python train.py --num_key_value_heads=4 --norm="rmsnorm" --tie_word_embeddings=false --init_std_qkv=0.0188 --init_std_up=0.0188 --beta1=0.95 --beta2=0.99 --decay_shape="linear"
Each number is 128 + 24 x the weight over its row's rms, rounded and kept within 0 to 255. Layers, rows and columns count from 0. Numbers have three digits each. The size before them is the row's rms in percent of the matrix's.

# layer 2 MLP up, 2048x512, rms 0.049, rows 1917-1953, columns 384-511
108:144076141127099140109135146095118134144128146124131143108100121130105118154112072153106142096127140093135121133139132085105148150156133123142136146141136131151152143121150129101109113135149092109159105097162125093150142160109192137066110153148123163081110129128146150138120114137135128126090118088124134112120137099135179105121123084087153161115136135117129118136156141209133138062121
105:107129124130143103103146111142187149141096116127139098105124146143171082151134169137130151141144162154137101129119116141127068111128120098112109124130124137136128137128125118153175156123139138145138100163108162103184118153139141126131115120122162130142152153134171185153144142139075167152124160136090136131119086128154146095156100157124077146136162161130111130154151103137124112148085
100:105146126114141142148110106129144078121117119128111149149136126133102149144118141097123147135167150156104153095113136091139127097137155121101124083090140113131152138135147141110141139094134156143121114089134112099133128127106127154110137142157119106133108163144152202148181117157148105116121162138161113110129108129081115117150126157096144158148113101151111123147082111108063103144102
094:109128161125104066148111140139153097086120153120137132095128121135151171151124145119107147098131121108118136113139122175139098171124098118108153152115084116110103119112099148091101157094153107178149144133142149106127116122150123146112128056145138097148153120147115117114134135135132192116127141089095122107136108123100142112119142066125136137157110114118128105140156110120172130143095
075:163124166106124166100104138149114095177110119149193154101115123131138149109166135122124164105132170135114128123108123109100119130111120072139089137143120128116117153105092189106152130164134097145083106111158120113115138151125159138118090108145140141101132144158108099090138126076125087099091127123122086047130127119143115113115130130114124142132117116097137114114147148143113141113105
094:105135124097108098124107110147113111097167081126152132083119110127097133125147102151117086126176079108147079141140150135111139124154090116084132090153102075132132136155174134139092165141106133119133174112139150182134088125086134134111170119140146133170156094159140131121141136109156126168134089086144106100170163136136107129142106135126107120098107076134121098106090141079149137127137
102:112083146120148131152140168119092155130136127148033125171089171090125121122147143107104115124145147140147173098093157164163113114108143142156100099183172139140129142131144139113133130132141108140116100124143116153087113079137147140132111086121120154106149125095072114149122205150181108095141113149095122122168148160122131147120117150132108121139117184156120172133134177116147095144104
082:151103101124124092140105130171119144107140111104177104101150122165151078144166123078114143113110177108170114133144102125134106147126120161117081131148132099117169153112107158166148111182151172164143145133161153147150137154093093113117128141114078130141163110131141137111129091100141132113141137164108099098096132138105123114142179114147107169124118116096144127049116123134120123138139
100:112130146154100119100119160100120120119117182125134128154131105136151107123115127131194148105164116116137136165147127116149092124190072105117160108118152116169111126140118157135093195171136148105148127132110068187141115122143085162110112134146100121127140101130111132099119139131117137107161130136120145129137144094110162130148149134114154192122121079123109136130160136165133076093095
105:169125157149124150132127157110154167124124150164100130112147127098133138142156112134047144114117146149136136120128128083118093159126165143143075118143116131160124170123142152140155112097155122135127106137109135130132155129126130144150129122146091104134130118147159119129126131147155134143061097092120128092161079132130103140138108146142175106121134103085127099120122089178099097122137
086:104129138130124161151162097129179125122127144164109115093127101114082165147134098171175157127098120150124109085118108112108125091134162097108162131122097146121117114120151117123125136089126120116123089113066127144153190127144140125149164175111191124116138121135137154175118114115169130114140151164106180183123079137154147134143117150140166121124152141123139147136128124110111158123106
079:129143134110160110142146142101116175161128144143123142120130139137173124151119133139165167135120090132145118143122112101141106101137141127132197155151121145129111140155122134152144182163135128106139115130112103145146133150136129164111147119171169151097155155130188098148145179136114155140130080142114134177120142104134148128091125133119125105119131147125115140147113154127105178139134
091:149116143161105149139111161138087143126114153105153075137073165136103121123143118146122081168116120131137166109138143102124120111137075072146128126118122084123164137158154114156152095141141136113127127122146129146145128176117142139117117119128094116151105156161146131118131125114136128106129131121134126098102143144111090153093111150122133133134100142135149109148143170161156146171082
097:128098159099072141073100131129117141129118151097117125137152121103148102167109132136175109123116153128117122148151091138135145097164135118137130137158136140135121139154140157097126134140131095144122106092128146160118088114135148150128127118116102163142107094169132121119145111135118145138099147176124150085114175121152079131134125133097134168097132154105135201155118134145122108100143
082:114141127126094108122151166156126140127138107153153141109147083151157153109133156124121119169143110128131122136123131137133083149132138168126127093131112117142080070121133112109148161122103145117153124132155142128156135073104135116087171143156153172124097142126135123156099095110148120168125149147125121147102145148127161122130115127082108117072159112120119141113142132099138170123109
094:123135121110097162116128128133113141146165162090096120138170127123140112160125140164160123113099127107094130112154156144136158090154135127135104093138124192128166120172140094122139147058101113068137153194122124117152103176130138111150121145134115154182171114169136152152125155147096151146121119076123141138164136139135122187090127070130128145153151100181160149105126141129086110146175
093:073145115165127118148079149150156155105129108121145131139175171129128152118111144105086109113120157123178135097176150156103094116097123136128125136142125127151099105161110105146165145115130190115114147179109151115156170117138084147074112157127123125150142186155114148109128137121111136088155131142142120151137135154144115115106107115120110151146097112128108121105127084103144141151148
091:144169075165145126153117131121153116108140109141123133104122123125138096144139134107137124128126126111123125154106150192120117203109124127108161151135107126091163124172132138092093113102134134177097145116105135085195123134144122110123116153110122127192138155148131173130119127095106126112150120144086123159122110087133149165124167096110136109150113126106174137106155088166143114105120
099:155171063128122149124120135130069128087130166133101172151122138173152107078125129144142134100133132144137139115100094113130134173155157130107134162087153155131118134110109140135108129075111076127098109130106137101090105163126175121102099123121161130103125113135106119153119064151129195117135146133129122122139105151118100136135137128145104135148131084138150155118142170121079171144121
104:131099169118162123117156114176145069082156157108162135138107109118129096131116123164127148168144115176106142102102160143133164138110131138177097115132142110125125155095155132112103136100111117139137117088106098104122138116128160108148126149140143140119080103117091138118107134107119104137134149130134130139145120109145145157138111117147121185116112106116161118139151115131135108133102
097:157122121142126113135140170088165095149131123083147092139091120120135152134139162126100115109116136151141108111123104193120134132119115104117121105138129160124143091131054120115145126144165106171149129151127153121160089131146090142135099175133162150135162154120081143133128142116089125099109157167160127144089150112125145096102158148171133111172096076132142142119131137162112146076098
105:125164156136126105139152110154105124156107147134131109121139104145170096109106109110119111175123127118099153144115111145127127137142133164097125100083111094127128160163145139147107185147133171115144125131202140107153141123133137124105131177131125131142128135112168100087119106113120136113111117157138118136133088119097067140133138119134087158124128140130086120134116131147134089107144
098:129164133120116111065111129141127075148149101154122154103123137103089117117126121173104121123090104201131136185125141143103122162102125152119087116145089087101135109156148130113130088086134118159158148130150153142124123111126128139121133146151111106135114134135163157174111144099132120142121120099127128124168119130134121088126116135153137127187130065106167139118158106162168097156163
098:151140149126152125126127116113097124129138113148184097135084160098133106163144159133080125139140113134069146169129176139124157158113171128141127123133073129103142125102138153095115080115147108120140120134125136117141109157123168092122149137136108116098132131142111138155098088118139155145138121141150120145150158122145112126123162158103101091104144126116163127150110123120135109099139
111:147127088094140117148101145125098171136140096119105146173124154120111165123124123105116148121166134137141100153126085135113118085124075143108115136136111149134121199155151141158088135124109124133132153122117098135160102167118081143107117131170121196111135116144131086148139112114092126148147104168122123127120133145122148103132119118097082146110141136131081131120118143129115140125144
096:109130154145122131100125091151145131131062104106146138135134137118113132126137124133083170154125122132139134138150121149140111128101106124138156143150109140119145128120176116129171155118153131135125108143134128098172124126185154113108168130124161166133146165127171162157078113130128106123113152133130130127120098161118116148113098110117115128144103138118104136157176135128114102140131
104:164090160117123118129102090174135171109126128088152079146128099137118116133076133115096143141152167110088069097139119137136169083146131107121114122143134104150145155135110139082147125164110170117170151106090134136117135115119118143129110126116149131080172150097122134119130103116150102150172149116125142094111143136114164137108134145114153142121136132133143114090130109130144142138161
102:155171125121105112107084149115129140121101199093157103125166154163135145134107177140080129141149102106097088109081104169138148104121126127121066184100124150183085142097137126127150108162147154149095167141124177078105136128134125134131157153121121147146210067116114120106164156111126119139147106141132127122170118106138101098160108092105139142126096172105119126121122112115142089117131
097:078150116115167084118136168166086111168138083136114175087102121104125175101127111160123137137142107126113170152129083079154163114146142167117111124112096133077111119066142074090097139117123101184126121128133131123117113131179167123129143144139142126107147151142117137122117120183119130178135146152143135145140146116133099128124164129136127161126125150110146146205115144147133126114118
093:130151144158126079149097099130147114105120113117162161154140144111158126118120135137102125122096103143144188090154114110133126138100135097126134197140125111126107149086115088140160149152129157125186113104112098129150133132136146153122120109147113145123127168113147164154126157132101142141118144146082124124125084128097100112121101163132134089145148156138151165166142132199110104131102
096:131147162108135094105072140137132128127121123158149104210164126099149123131121153155135118105169112140128162115150115158136088141152151127159095130133164128141094116157089160131125155130131091137115168124133107114146130096107125144108108101184092104128126142138141109127067120130101135089120103112121115156121119147133135137148119122159173106166160093122186103130155126159140111096089
092:109174108129150073161144125104156124125119124094097101140114149087157110101129101123113127139161125126129101114102116140091079131175132162100140182130168071065157130110096106105125135159081150107181152160168160099122145147121132139123126120097115138112156149118117138130171118155124117115141128125096116145115108146164143156124148133099120130074204145111166095120127175133185122117151
100:130112139156160144125122125154152139154131112107142102128111113127086109122095185144098126143159132132145157092106147083101174157104126080152147111131130110161074132094155118127119108180148112205122142101190122142084094116117129123169107152128139140104093128133139118135140117130134124111125153100105118129142130140151167095113115178137104130158134119089126060146113106116076117140100
102:151187109157156131110156176135152149112119158163127150108121127152106100120109105100151074107105132159141110153123167132125149083143135170108154150137086110156117170141136139145094116120103167130100088125122109145136091108114128079110134129116156124107138137160084132142168136110164154118131143118209127114142125157140142129156121110126179147130124152160122123165121126152103101123173
095:140144139157115162119205070123155135144131154160137097127090106156089133111136140121111146153127143152115133175119137100126111121071134142173146124134110160199115147127132106145122158160157126111137126149109147118120107149150160133146113154094139138126132153135124107138173171120162134162154138123108147156081141133127141116121140198126139117114149148146133127133105171141155130144162
092:158099136160123159122150104129106143134138165116101114099114080122104088106075087140088178153101105109095125129159124128155095118155101121138118100133147135108140131080139142151083075114123117150120134118102096149105097125126159142135105165097121121132160116105132122147122155155127135124114115082120128124111128091135129098093133103104116130144120139144123091169137167129136106130133
106:144132159117137150112051149100152129119113098126131129059147097147129109099112148118143142144103136157127099108119121167147096123130134113100142095116135134131171137102118152128153101132130160155094087135136150155122163140128113156124164139171135112149102113109120156171133054133118160110150160104144141113143106142143159125148163133145145175141147123147143168093119168086104096130144
# layer 2 MLP down (transposed), 2048x512, rms 0.0456, rows 1917-1952, columns 384-511
102:105162129118126115152138180092135120108157124130132145107151127113143138142101100132109138113097142160124094115126159129078135112131095077136156124082112101126118145137108135128133131143158109096104181122135111139134175168099119123143136144151125156133150123116139116107135153137151124127129092099104117138122130126105129111101102127135129151155139092150130168117133132115138121109175
104:131159127107117122131101088117112141114100119151108135103170146134118109160129133106158086106119166087133112128132139164152119092132167128121102108153099119080130135100134154141151129145144144104109115155125139152130135119102110151127141120158085138143097112130159138091095119150133125107120091143148202136137123106124054104109111141105109112163131135123106114116164124105088119171126
104:174121142143127139088126100129139160117119120111136145152125109088081160144105103109130152167104167143163118093153150120152122180145122143104143130110133124144168149142088095117145143159153164127157107117149159134133133124165145144129164176113101114111131140160165153132074145110117121143154119110098146113155119125106147128122112137169151136131159115124137143159139160135120108118164
083:110110127120098130123154135115086110143150172168106126105091127135135120109140146107145132129154105142117169125119106168130149136091107142115134142123137139128115167148131115147132129152158113147180134182134152144134167151170145141126153121150150162094148159143110113176138157148104088097117096127148208158171174136139139118121112141108124117129134105153159183116111151139118095136176
084:091135152152138110120091164175164135154121096108124130116126110135124109126157117148119123136144121123134105132125083120129120099153128114170088115145124134148164140140125094161128136136125143133178069126103142143114125128123138175117154124146147159132170153130124108152161091178118142147106165129096015125141117167136152187116125164136122109103152075133095115091139125120100108100099
094:129130125109155097080144137119146145152125102121110165104161141151107118131125130144100108112109057085145083158129109136101141146118143125123153110149147101143144126112133130127082155127115114116148134176143153101121166115144140125157151136118163138140131099118150161088144112122122132175184095137119089102089103124110144151116121099120137144134168213119103078117124143140169113144095
108:111093125101082127128111101075156168134146177152126148143128119095138095126134114128149143141123102127156114124092144184146131172125125150109125114134151096117128118153121128119167123154149144128149104147172122142158132194091115111142128152070173155116098104132134113137171124160121132150156094117118123089062136131077105094085127149126088139169134159129114151144138126124118190128140
094:126158065124101137073090127129122135144113137177111091093130131122147135104156137085101125126138109136109121131148101110129102105148163113148085144122159106127118133077117115127104121100081086142158139113118112137118126128175114069137105100115112128099132130108105126153156078111114120148131130120136063129093117142118127129170162099130093125112155098131126120118141126132095149151111
103:156145148149128137180144078100121092090127116178116113150103145147165131080082120134143119141140152109147131108168146162106118105105146100134121126081170101136150077104125125150119160133133141109154155163129129149138098161114184110115127159158136100110154197164138142106121152138134129148168126142114146164131141095163158088121169117108120115145149102138124100127138094108085116126110
109:168116096182127093138129145120129153127127146169110144103108116151119125105131122083089199108156156172115170111106159127127110157106118104142120128119154142159098094100099174118139144121139139141147140097169152160095127105123187111120147134156133113140129134115117140115141146136112136124095157111108139088127111143131127144098173134092109147110135120124134138127113160115129088151160
098:133112133104118114178144102139126131133126131135119144196131073133132104139119110131148158122133122139123124161128139124146154138108120147089189101136144144111114128170127136127120174176126147069114142127150146157161151144120101126127118168117138139164089106133122119100159150109152123114141144106193126140126155091128098123141109123123145138120124120120128134144080142139122136108154
084:173129135125131097134149096128116118115129139103119144168123091152113099097117129130118161123094150141141124147118134154143156164134149142123114134174124174154127149135100130097115118168124130162118158123150148094118107180117184128129096129140123124113095103134099116105125141072132102122104127123123156149121156123113085129094133139144086167125151136112139111145106127134151144147147
086:137101165137112147093119129143123126112127165132107087117139122144132146140124111150117109096147117111065135141130113114134131105140137117109133092154070120128148178137104132131169113144119128151147139127124142105115131114098077136120143128123150122118109108176134130119168118130128134118131126115158193130172107136107093135133150151132107111155124105144146099168148115150148112138145
088:113149132122115142113119139127123068124122126188104081102115125137122127113159130112155138110122160149158155134117130088099134095135136145169099148123152111136114120116113113134128079107144146157094120108115176088116115117133157113110162099130138170117081150142129125113137118144141127156120137139152230113130139117151125104156138133117116122119135109141126116139161141092130118144111
064:131103139122165110126125090128136144079155127166117145153118147119107099089125085058122132099120128136160140120183130108143124144175139138096139148128106151129143117110135117131129142152166131157157124102149123138113146141143139122175050136133093105110129112077128142094154128113121136121107127078110151096098114136140103143136108122176155110140171130069168144098126164154127113128152
088:109092114117107159124146136141141119127138153140125123175121143130125106118128150113152133076133172100121108123122118132125179123112097123131146093176128126113144133143162161114117155126150101126148107130161148133132122101148113133120118142155183129110139152114126142114140108130121142109119144127118218120074155141097121127147116131126126147051122107102153112146133117080152102147136
098:132132115096123152121145093131102133128090099147130138124141164126140143159149107167128149084144154104120139158139084077165200134130139100129120124129136190133117147128137160120114153121102076117131098148110110113104178098140149134144130092095133126111149170129156114154093119135153163062122120115128141133115148102205113146139133142144150101111110119136138118111129151101148125083126
096:139159113118128128115097138115140130147141149108125153127126079147189147136075126133136112105134133144099116151140116188179115124148104126141161107180133136129149101152134103158138109070119152135106142156126138120130146103127152146115120141141117093107142116118120067156106131118149159146116113166163135082154130106104108165111086137129108174118149157139156155095152136103075135130119
107:118141135163137082094136138136100124113097118136142140136104130119123117119129129127146128152108133136133146111107085140161109124109139143145146127085094136102124125165154156126108122094125148131127150149151141102115120103100131159095128108166187116135123110161095103083173118136107191185096164077099148113127128127143094122156131122079117154152157076147151110114111162116095129126139
099:147138151134111110153146112133143112137128140121120157095123142109088135124101123134125154124111121175119134110094166111140106118097086139133140139070114153117156149100129143106110097146126178187115167136129097136114110140097108107130133124095146111106107127114096116113109167139156137125128101086219168155101122102112134093099117114106164084118132174126133153160116111130138092091106
098:114105094108128102135105078134117107130163150127116160161104126135116092116129127130139199162171182120116131120104164170145148115160135108087100165106099089135121147136125110114149134154113145169162149099118120096114091168096116117122131169150117139145166126141164128090141124101114145104111145124094160082154149137116127137160107120118129129130081075158123149127110101156116163137155
108:120158109081137105119138120108119110128114120111114127100097147102145123148127145108114105179065122131128138145128150079133124141175140100142154119095151133171121149128132128142158095194154112138120107111153147134097100133138158149120139142150097141128125138138114132142162095116130167090067113147123155142123081127110129110167122142171107158119160081145134123141122097144180109103151
104:116083104131153089108141126134103111114132143122131145140060109097126116146112148144084181113156170113116128120133161130110151154123091093140132131121147129153127157090119146132092125100154144127137164149125166115129126116137190137144111174138111145172152120136167118083126131142119141146120130083131144098105127126132122164076140153126138094157141137119090143124102115098122143130154
105:167118112144108111116127127125156108114113156146116109124126111147111103134184112087143111134161200089150128132148137125133102107104104105129157159127152104096133158141108152127114143111163139147103086118154107131141136117116105139125119092146128099147114140141151129135133122132097107093091145184096121112153090129125105106102116092145141178145123101135157157091164132171101135109212
114:101136135109121144148104143124126120122111142102116130180117123133107112157191124105106141149163128077124159116147147128112113139106120149111139176145127085079116145121152112127121184068113162089121134121132173132179170134149131143124099085150129134158124130122120082090109113163133190083119153156110136116131121110115123142110123102139151086125116096121092099125153120164093122129116
093:107141107160141125101120157140111102102138148146090110116135109123086116115154126170174146081104124096095110160132105136112156130075128143156113138120128144134138138161156107151127114122147139091159155127113084126125164134113137123141110138109183135180112167114123140093128095163113146154145101139134094159088157137194068086117115131119175145130112157135167138141142120111116143102131
088:141163140119140122118128136143148119141108131152125138127124125129128113115110137130149114158128174164120184112099102104138132140109128136128135163101134117143107141134085125146129133123152143136106143134125122135097144137144105123112134152131139099125131130127139118136090141122164103136109135113101255167197111080129172116154115101139109110144086106129114119121156150129133150124119
101:132160104104138106110093118116102131114118165130152110109103117107146152095090153144145135123118128130149132103151145162137153130121114146139148147123157077115155102091095134113146144148109121137106115132116148085117110161136158111118113142111138140106143138125127162105131161140104178123165084129134150167156103165127126140140115104107113109126101154113173110198117150135166103124128
085:123142112133113090145123120111150178119140157154128155111076122114148142145136096129131118141158115109117129131099099112158168130132116139127139165096120083133137156100149134134161138078138118134130168129126147101127121110137128108113126116149137122087161154121118160122132091118110131151106106106119155141143141148217172127184113157109102159151108130169133116121157151121115075139152
092:143124128063142098147134146152126150148133093152117166077122157105140151128132118119160132167161123127137120112147095117137165108139117113123112192101109162117130129162147133121127088084115091095129146132142117152135125118166096128121140130108136132108152179129143124152144130127116150138158150109144199176156109174164184100101125086107130109098123109130152160138084148133133133113140
101:145078131121119117129106125092136167146151122139120097141128107135169123125128113139132139125127150131087132144125151150095134100179175121101146140140112121101141120135094147118122110133164121132131153139119072151145114134148178118109134122119107143151101132127099149122122089147126136139116144095110093152168108158135140111153130155151162118158106079153129120105172135128115123112157
090:139091137096112078107169121135081144129098129144129129128142131148100073065126120096102119101150151108144150143132107180114138127123140131098105108128180141131105140087141093102095130160125133121128146104132138119117085099101145118144139121127140154172101133098117150081139117099160097136162123128138108149075118108092093110148152149127137166154142141113075105148151113114107161143118
099:123121119142128096121138116153131135097106139129097132140101145174167117133162081098118176116103164153085105127145131082133167117134128100108146087126114128117129151127077138130110176164144122147144131122128145135166068151106130118117135169160111107123144087132174119095152133104122149134107109145148175098129086132122089116149109120122116142135113098117144171162161120123151148147100
103:121117161099126124118113101153142136145114132098138128128134144132113122152101122131163129154135111094140100107175137094118098124103125082125103114112141101108096093157105137120129134131108125165116117054152091113141161145083139144152120123127121108118149170108093137121126123077092133093165170147166144151125124131152118124070135161120142095106076141121149137132128081142131148112089
087:125109140095121147160136137101122141113126164160119128216145153112105147172134156164130117161130102166114134156112177120166134117117117128134152147097109119145134146165169125137147131158102149126164141150113162139119149108148099138136123145125129110136124148115125147094112142159120133106111126106084126133159140096170159124098125113129112101122129101156098154123102122137164133151140
075:106142129149083142163131132151146095126129146120139122103114130134140111188095156134152137175120133143079094124150139137134097133139128096120127125136096106130095113135121091144119140132131124146147184120148137137135068099137140125102140116074143130129150146150112102148147136118127086125092150123098144147170100140150148131098121079092144138120126112162100102105122115170152117116172
# layer 2 MLP gate, 2048x512, rms 0.0524, rows 1918-1953, columns 384-511
111:142084124154115150110152179129148163114126115174122109133111117190147150118133135120133115173142109161138116122097133137185115129150145149160119139146090151124101092139149132132162143135102078196090141132164123153122099149135110101132097117126125135076134178133116134125114115153149115139101135169146130149121134098143120131114141124085156090095152164113127142126115144101147175131083
098:117124135148109146146135095131122113147139146159169135077118085110111081103120117131123162122128149100088114152161136136150115112156110110093119122141138169102109116126142135146109125104109109115126088182130115109114133134117085115118124116150115118116136136121136131107145125146148123086111150130133123101126106132145148125117121140127151115154061080123135162111135133110122090119101
091:107127135112131044109088118119179100104160161144158160110128128151110131165137144103114160109159118102117113094126084133126116127145141149082106108135110077130123127127119180073083122153119107168147125112154111103093148092110097161108153108153090152143119123154095158131142157147111112138202174119124140111134147129116157126133147093125143120122113145125118102115129125128184123174117
086:118166107189136081136108136116135166109146092180101099135141108167121107171120121085155096173173129100121130118171127129151141098152136139161111145107156108114139091130158067131115114102128153107162122135125137134163148077134136105084213123129097143144126145131171155131144102161171134183158132136136129136121102148145127171098154152099146131099139132168091130152174107096156113091145
095:136105082110094132143120101155137162159098145169155099135129105115117114113113148107140169108151143131127169156123138125092120110134137128108116129134149107138133159097137142136164126111074142101130140113148115131140134125126091117107136081088116137106148124146099136150148106145148077156116126151109161149128139163106137125179162163124146096159169136163128135143112124134143159124168
108:090139152107125146134100132104099191160139115161054140101113128138153148148130175120188084140163147139144127118090103135114154155144146125096103088182135145164132128103132111132150144138083138117104110120122082118128121112153129121126139119093181121137168135150101137124141159139149130165127101122091127119124150142113139165100115159161129093114161119176116125135166117123146067134130
098:114165090137117154087152118106123113152118120146100152116092152118116151095158115141129086125153125143114154114120116146121147120141106083145130126101161158140078108099122112064139117071118117109121108129125103125105109097113149098124139092131145154127088145124101120112122135163142147155123126128131114132143089144124128130116094168128131153139150149153102100156172107109130142104111
097:100127124131120132124077125106126132154095129143154165118148171137130120129158111114144121127112125157176146071092090094140173097132157130110159156107081098063121133176137150098139144127102139117111113125129134104138165181110113179133128105096112138161100137128109145117115137139117155082149107126153119120164131161138092145156130087171113159158110072124117135127139126147137121145145
102:129068147120111123120098164142126180116136136099134134134151096108159123123090115117122145165131113139134124053151147088131093160101123100083150148064137098144104110164126084151113136112147151183155119098133123158097133117117109159141166138132129125134107151121143145118132133097120153161104105138099122174162120138112142148130142131140143159121107139138147142124110105144155133145141
110:119145120151126120122131102139149130110141170125094122082121122145098128105166120126146142123131143094137116088144111108127113106148141082139122142122113142126106106101107127083139095075107112161105114116095119129128156086095167114118174105133145116135125131127139166143133091150177128159126119163131116133082036169154123149125152171130164114136170132119093123149205105124107151107096
095:119159112123120109113115126137122167129127138152132125105163120160150123138136122119154132165128145115121118144134089124159122093122112125145113113111109149129097112142134127141129163131101140098127136100126107186145148076106129128077174129159134165104153145107168112147123131184127131161158129159121101140064062134173136115136129136098142136127143135182096129137152136078083137088118
089:086098114079112168178103147104138093111128140142133103119117076092135168136110131132132128123155126163133113125092153091107124148099099133134115140120117130091104112110146125080125104150115161128140149093133120138095134099137102115155143164113124107128107127104152097095132141136149146163126152145176142138104072144110186168135102154084105150157151141117093111157134064103153091125137
100:137114147146091154108106139138148105118133097132162128174136065175190117159145154093112120173152136150094128094141120173121110113124139106131115119135118140155129138101153170126132102126080095154109161117142136135113140136138155142162147115144104102121098132135095113096114106126176153143133144132150147122135109126147146131104122095133175178122089127164092117142127118130119095127094
077:123148123146149121137132142110116114130146107140138122140130100157131122166128107162145115178157097142120137133103119137137104116148186131117131127133135083137079143145143136142107145151135174181161125140139127147127164086147111092119173144125123148118150112132108101127122137155115087134151138146122144127106121154128125139075149173094120135108142120140157142129132153118146083126095
091:165128092112104162110123128117139117153138112113107151129108112116140097149098160084126104126087179096108117112134106161102133098128075117126139114111118127082148135168103099118135106105144163156110088155107154141111092160088128083132142176134096122179122116139133167183150132141124144110126122098124132141149107174120103141124149108162143183142145092184159118120124131111104073109146
100:117150150105126134130109088117143103135124110109172105107128142181130125139146101152152116138175112118117156090148126182084117127111142119102119110132127102128147088140128129159110099151115117183083080132176115101109156120128122093101180114098115117135091146136153117111135060108101129142142163140144137130122146130093118137117099138095118159123086115089138087152155119111126165148088
094:158118146112126091121136136099112133112098110113128124111130130119142169139121127133114111151131102100122116125173138156119173151132119161111135151129120153102118162162150125101110086136115125139115123091138125163119106152112124096130136105135100102141107120137161149101096119082178103130145138143120129140146080118118120135126170114105135172113115105113123158115126117131111160152145
105:124149092104135112143089153119144142105136169113110128160142136147138088096159116128169131145100152115160102141137075122121154093144134121122113147113124134111146086149082161126121175144096135145080064121116157133139126124103115150086117178128115121126128145111094143135158124114127117179119158159113099083109134166152067150154126116107122149110120126101142098135155103116122162096100
122:120155040163089148135115132165142153138080134166142126103124137150119120152125177170134133110161112146123135149141104124106111120163093144143104154136120112134141114116149153158103145115098126119170126135154151135116177130175131107133153130109102118102125128138138136124142112155164187182113131132153147149089158114119097080143123115100158124099195121153103133124145119063111134088084
096:102115136119134131115122113127122129117128153107175133130146084103140092159109147134161145100150146144120087135127146121103109133136155097104121120090168165138089149120129107098131188153137170127112119142158127119134090070123090097088139151153144113100155164123132116109150125137164077134107135191121136095153115123165127139139092141104106123082140103124147144097120132111162166131097
102:150207122145149104120066107131149155139080099100097098155131164142108131128129124145139112149133127127100134081159106041152128105140167093137141124121132129108148136120183120091137143104123101103148091137163120129153119131086163170147158121142121143168149142092114142132128130114129151123082121133117125178130134138124111139134152169165136086130132120133118140088137125121118100135145
098:118115150152099156122103183145129101105118100110102102069122107141107109109109105146160118154132147132118076096186143104142095123090142119131097106115107134140136137133110126115142142116125129171112127124104102111171089098130128102081143109092120127098163127129139115117101081157135127111121095127116140126087144095183114162092070161072172078115126146107126131147141157131152153105156
095:102116119161140147141105107133138136122142112062153145078140169136130097133170118165126084177065109156109150113096128118154134105104117115148145128168116108182142120133201120125133137172123113167103112139132096162103138166173115115117161155110120147117074121135143138106130127100131141141140104114135112178134120111122121152130124133113125119076114181143116129167149163146071164194074
104:118106110138143118097142135127121122131109108126106170128120102099127121155101156099135148131134130122153133129119132132111111092122110097109132149144129166133132160110172124108096136128167143128108112082132113119098157093147104133115127086119132152084105134122113114092102097119143146171109125114162129097109123100125145137185141147095100081108129125144109110116102163136098068138121
096:114176135152113099132151121143168112081136094145112136114115102132139124153130113128080117138143124114150142092150111101110114136105136076195107125146095106148139103155165096132116088143174154106126121096113131122162150136142159134101141154128113138101105157156130140111116149140145130117104160085173139177091146125123126102122167154128123125102154145128095101153126113157152124121086
106:162125132165105129092116159173143128069126112101180082137154109156113091166136131106142110136151150117138090142149168147151142086151137102141112123134092105126103108130127165136154115141122171130145141134133160128117159114121135117114127130108102156132162150121117160100139114132163172129196152197173135075053120135119141139086144149119146120102149124148072127105114118161108143125114
096:120130150135112112109088136154135137129127097144131108149142103133101137129133137132133123137127116163111100112097087117166167150161144151180138143120118098130129154137123149127103154119130117141122116122119128178149194159098143142105139119144091118167185141137107169103119132145098171144175107144155124128117132064132105088130126113105154172156119123107120119132123123093124120131094
091:078129110119146100125127125148083125154123124074138154112116134079155149094119101122133140132112127126083130145148139096132163107125134119131116138156136110113149120089161112131074161118117139126156145144150137130087130151098136122120136114122105173130108166149112117146152126131163106129111113132147122118109131119164084145099118136128141146118114159116124140165109127134124150103133
089:150114132151137062055122120127115072145117104147171125149123194111151113122118119122131130125123119114115159095155133118121134132142163110114080159116112130114079145061109114122166123137167145092150127120131109107094159112144143147151128112142145146114141142115111118163133153119124114137155144122145138133114135164072113135095134129133160135166114152127139136181136064161127114121117
099:111131127167140117107127113127110108108131130127096133126180100148121150162153095147125119146140123099165129094073134132137165147151094099149139117103102105135148151127100113156139067114154092126090118104069101162125103116137113084128136104123112093143143093128133113135138084154170150186154133102110122182175102078131143131146157104112123132159136107156124132128163155142107090088122
084:164093132130110159101138136130111082127139178135110124130123118156113148146121156117112110113134152142128128098142145142128159101116093103143112045137104150170108125109137116109130137165162113165080095106102129126092091098082101122132140134134122119133114088132104129086123185109155079143103141128148124129128130129100074105132104116139141186172084130116049119145151122118087130137124
097:104142132145131149125128142153120110104148177150150106116101131121113136141132126134099120118121129173146184101105116134149137099091140144138103183119100067125121140113158136114117123136139166099130141131147140188112151104154138098098128144112120140124151154104115124146117155131155132099109127142139138153117102138136143130151120148115141132128127142111132114175156116124111140127106
095:116151121108130140156118161107126165150120105128135123104133120141112115136091146110109100163154149095117125110138147201133094116119130120148122077143114134159110155106128142139118137090117135172144104110144168145124090106130158131127128112116141129109132145158081109110137113148180084145115179072132116111122131098099087108120133135099128091135138139168124116155121168132149095110112
089:180137119135107157082146114127107125181129129135131027125150110130126138086141143100071125110121181147175103116142146154114137148141137118156132096168121128161100134106128107140119129124151159153126125094140156135094137145146155098145126115096115118132103127126112108163159136114164137136150142136130149151088117094123126184087175174143144139134131178122089117159119110114133136167134
085:114153131084107125153109132122165122119105137106124127104157166109115177128111138145136121094150113147140128122095141146104191085118154132098131160175109146098122158167147102136127138163102136153127103088097143097111178119116148118118159187099173114077130146138145145118133102123114099138119099124131118124158115150154110129147103117088106108126153134094131149143140091144131130147127
126:151163110130125144130107101132142158064124105139138157096143121108128129143158103132138130087109114145092131100125141122090124105151123163141123110083108123156127087129128097125162150129128117145146141132134134122157146135123160104111149149126116124117135119134094115162120101158148148118177112143155124139089084179181146110097168124126147134115161140145103151141140109132130078094121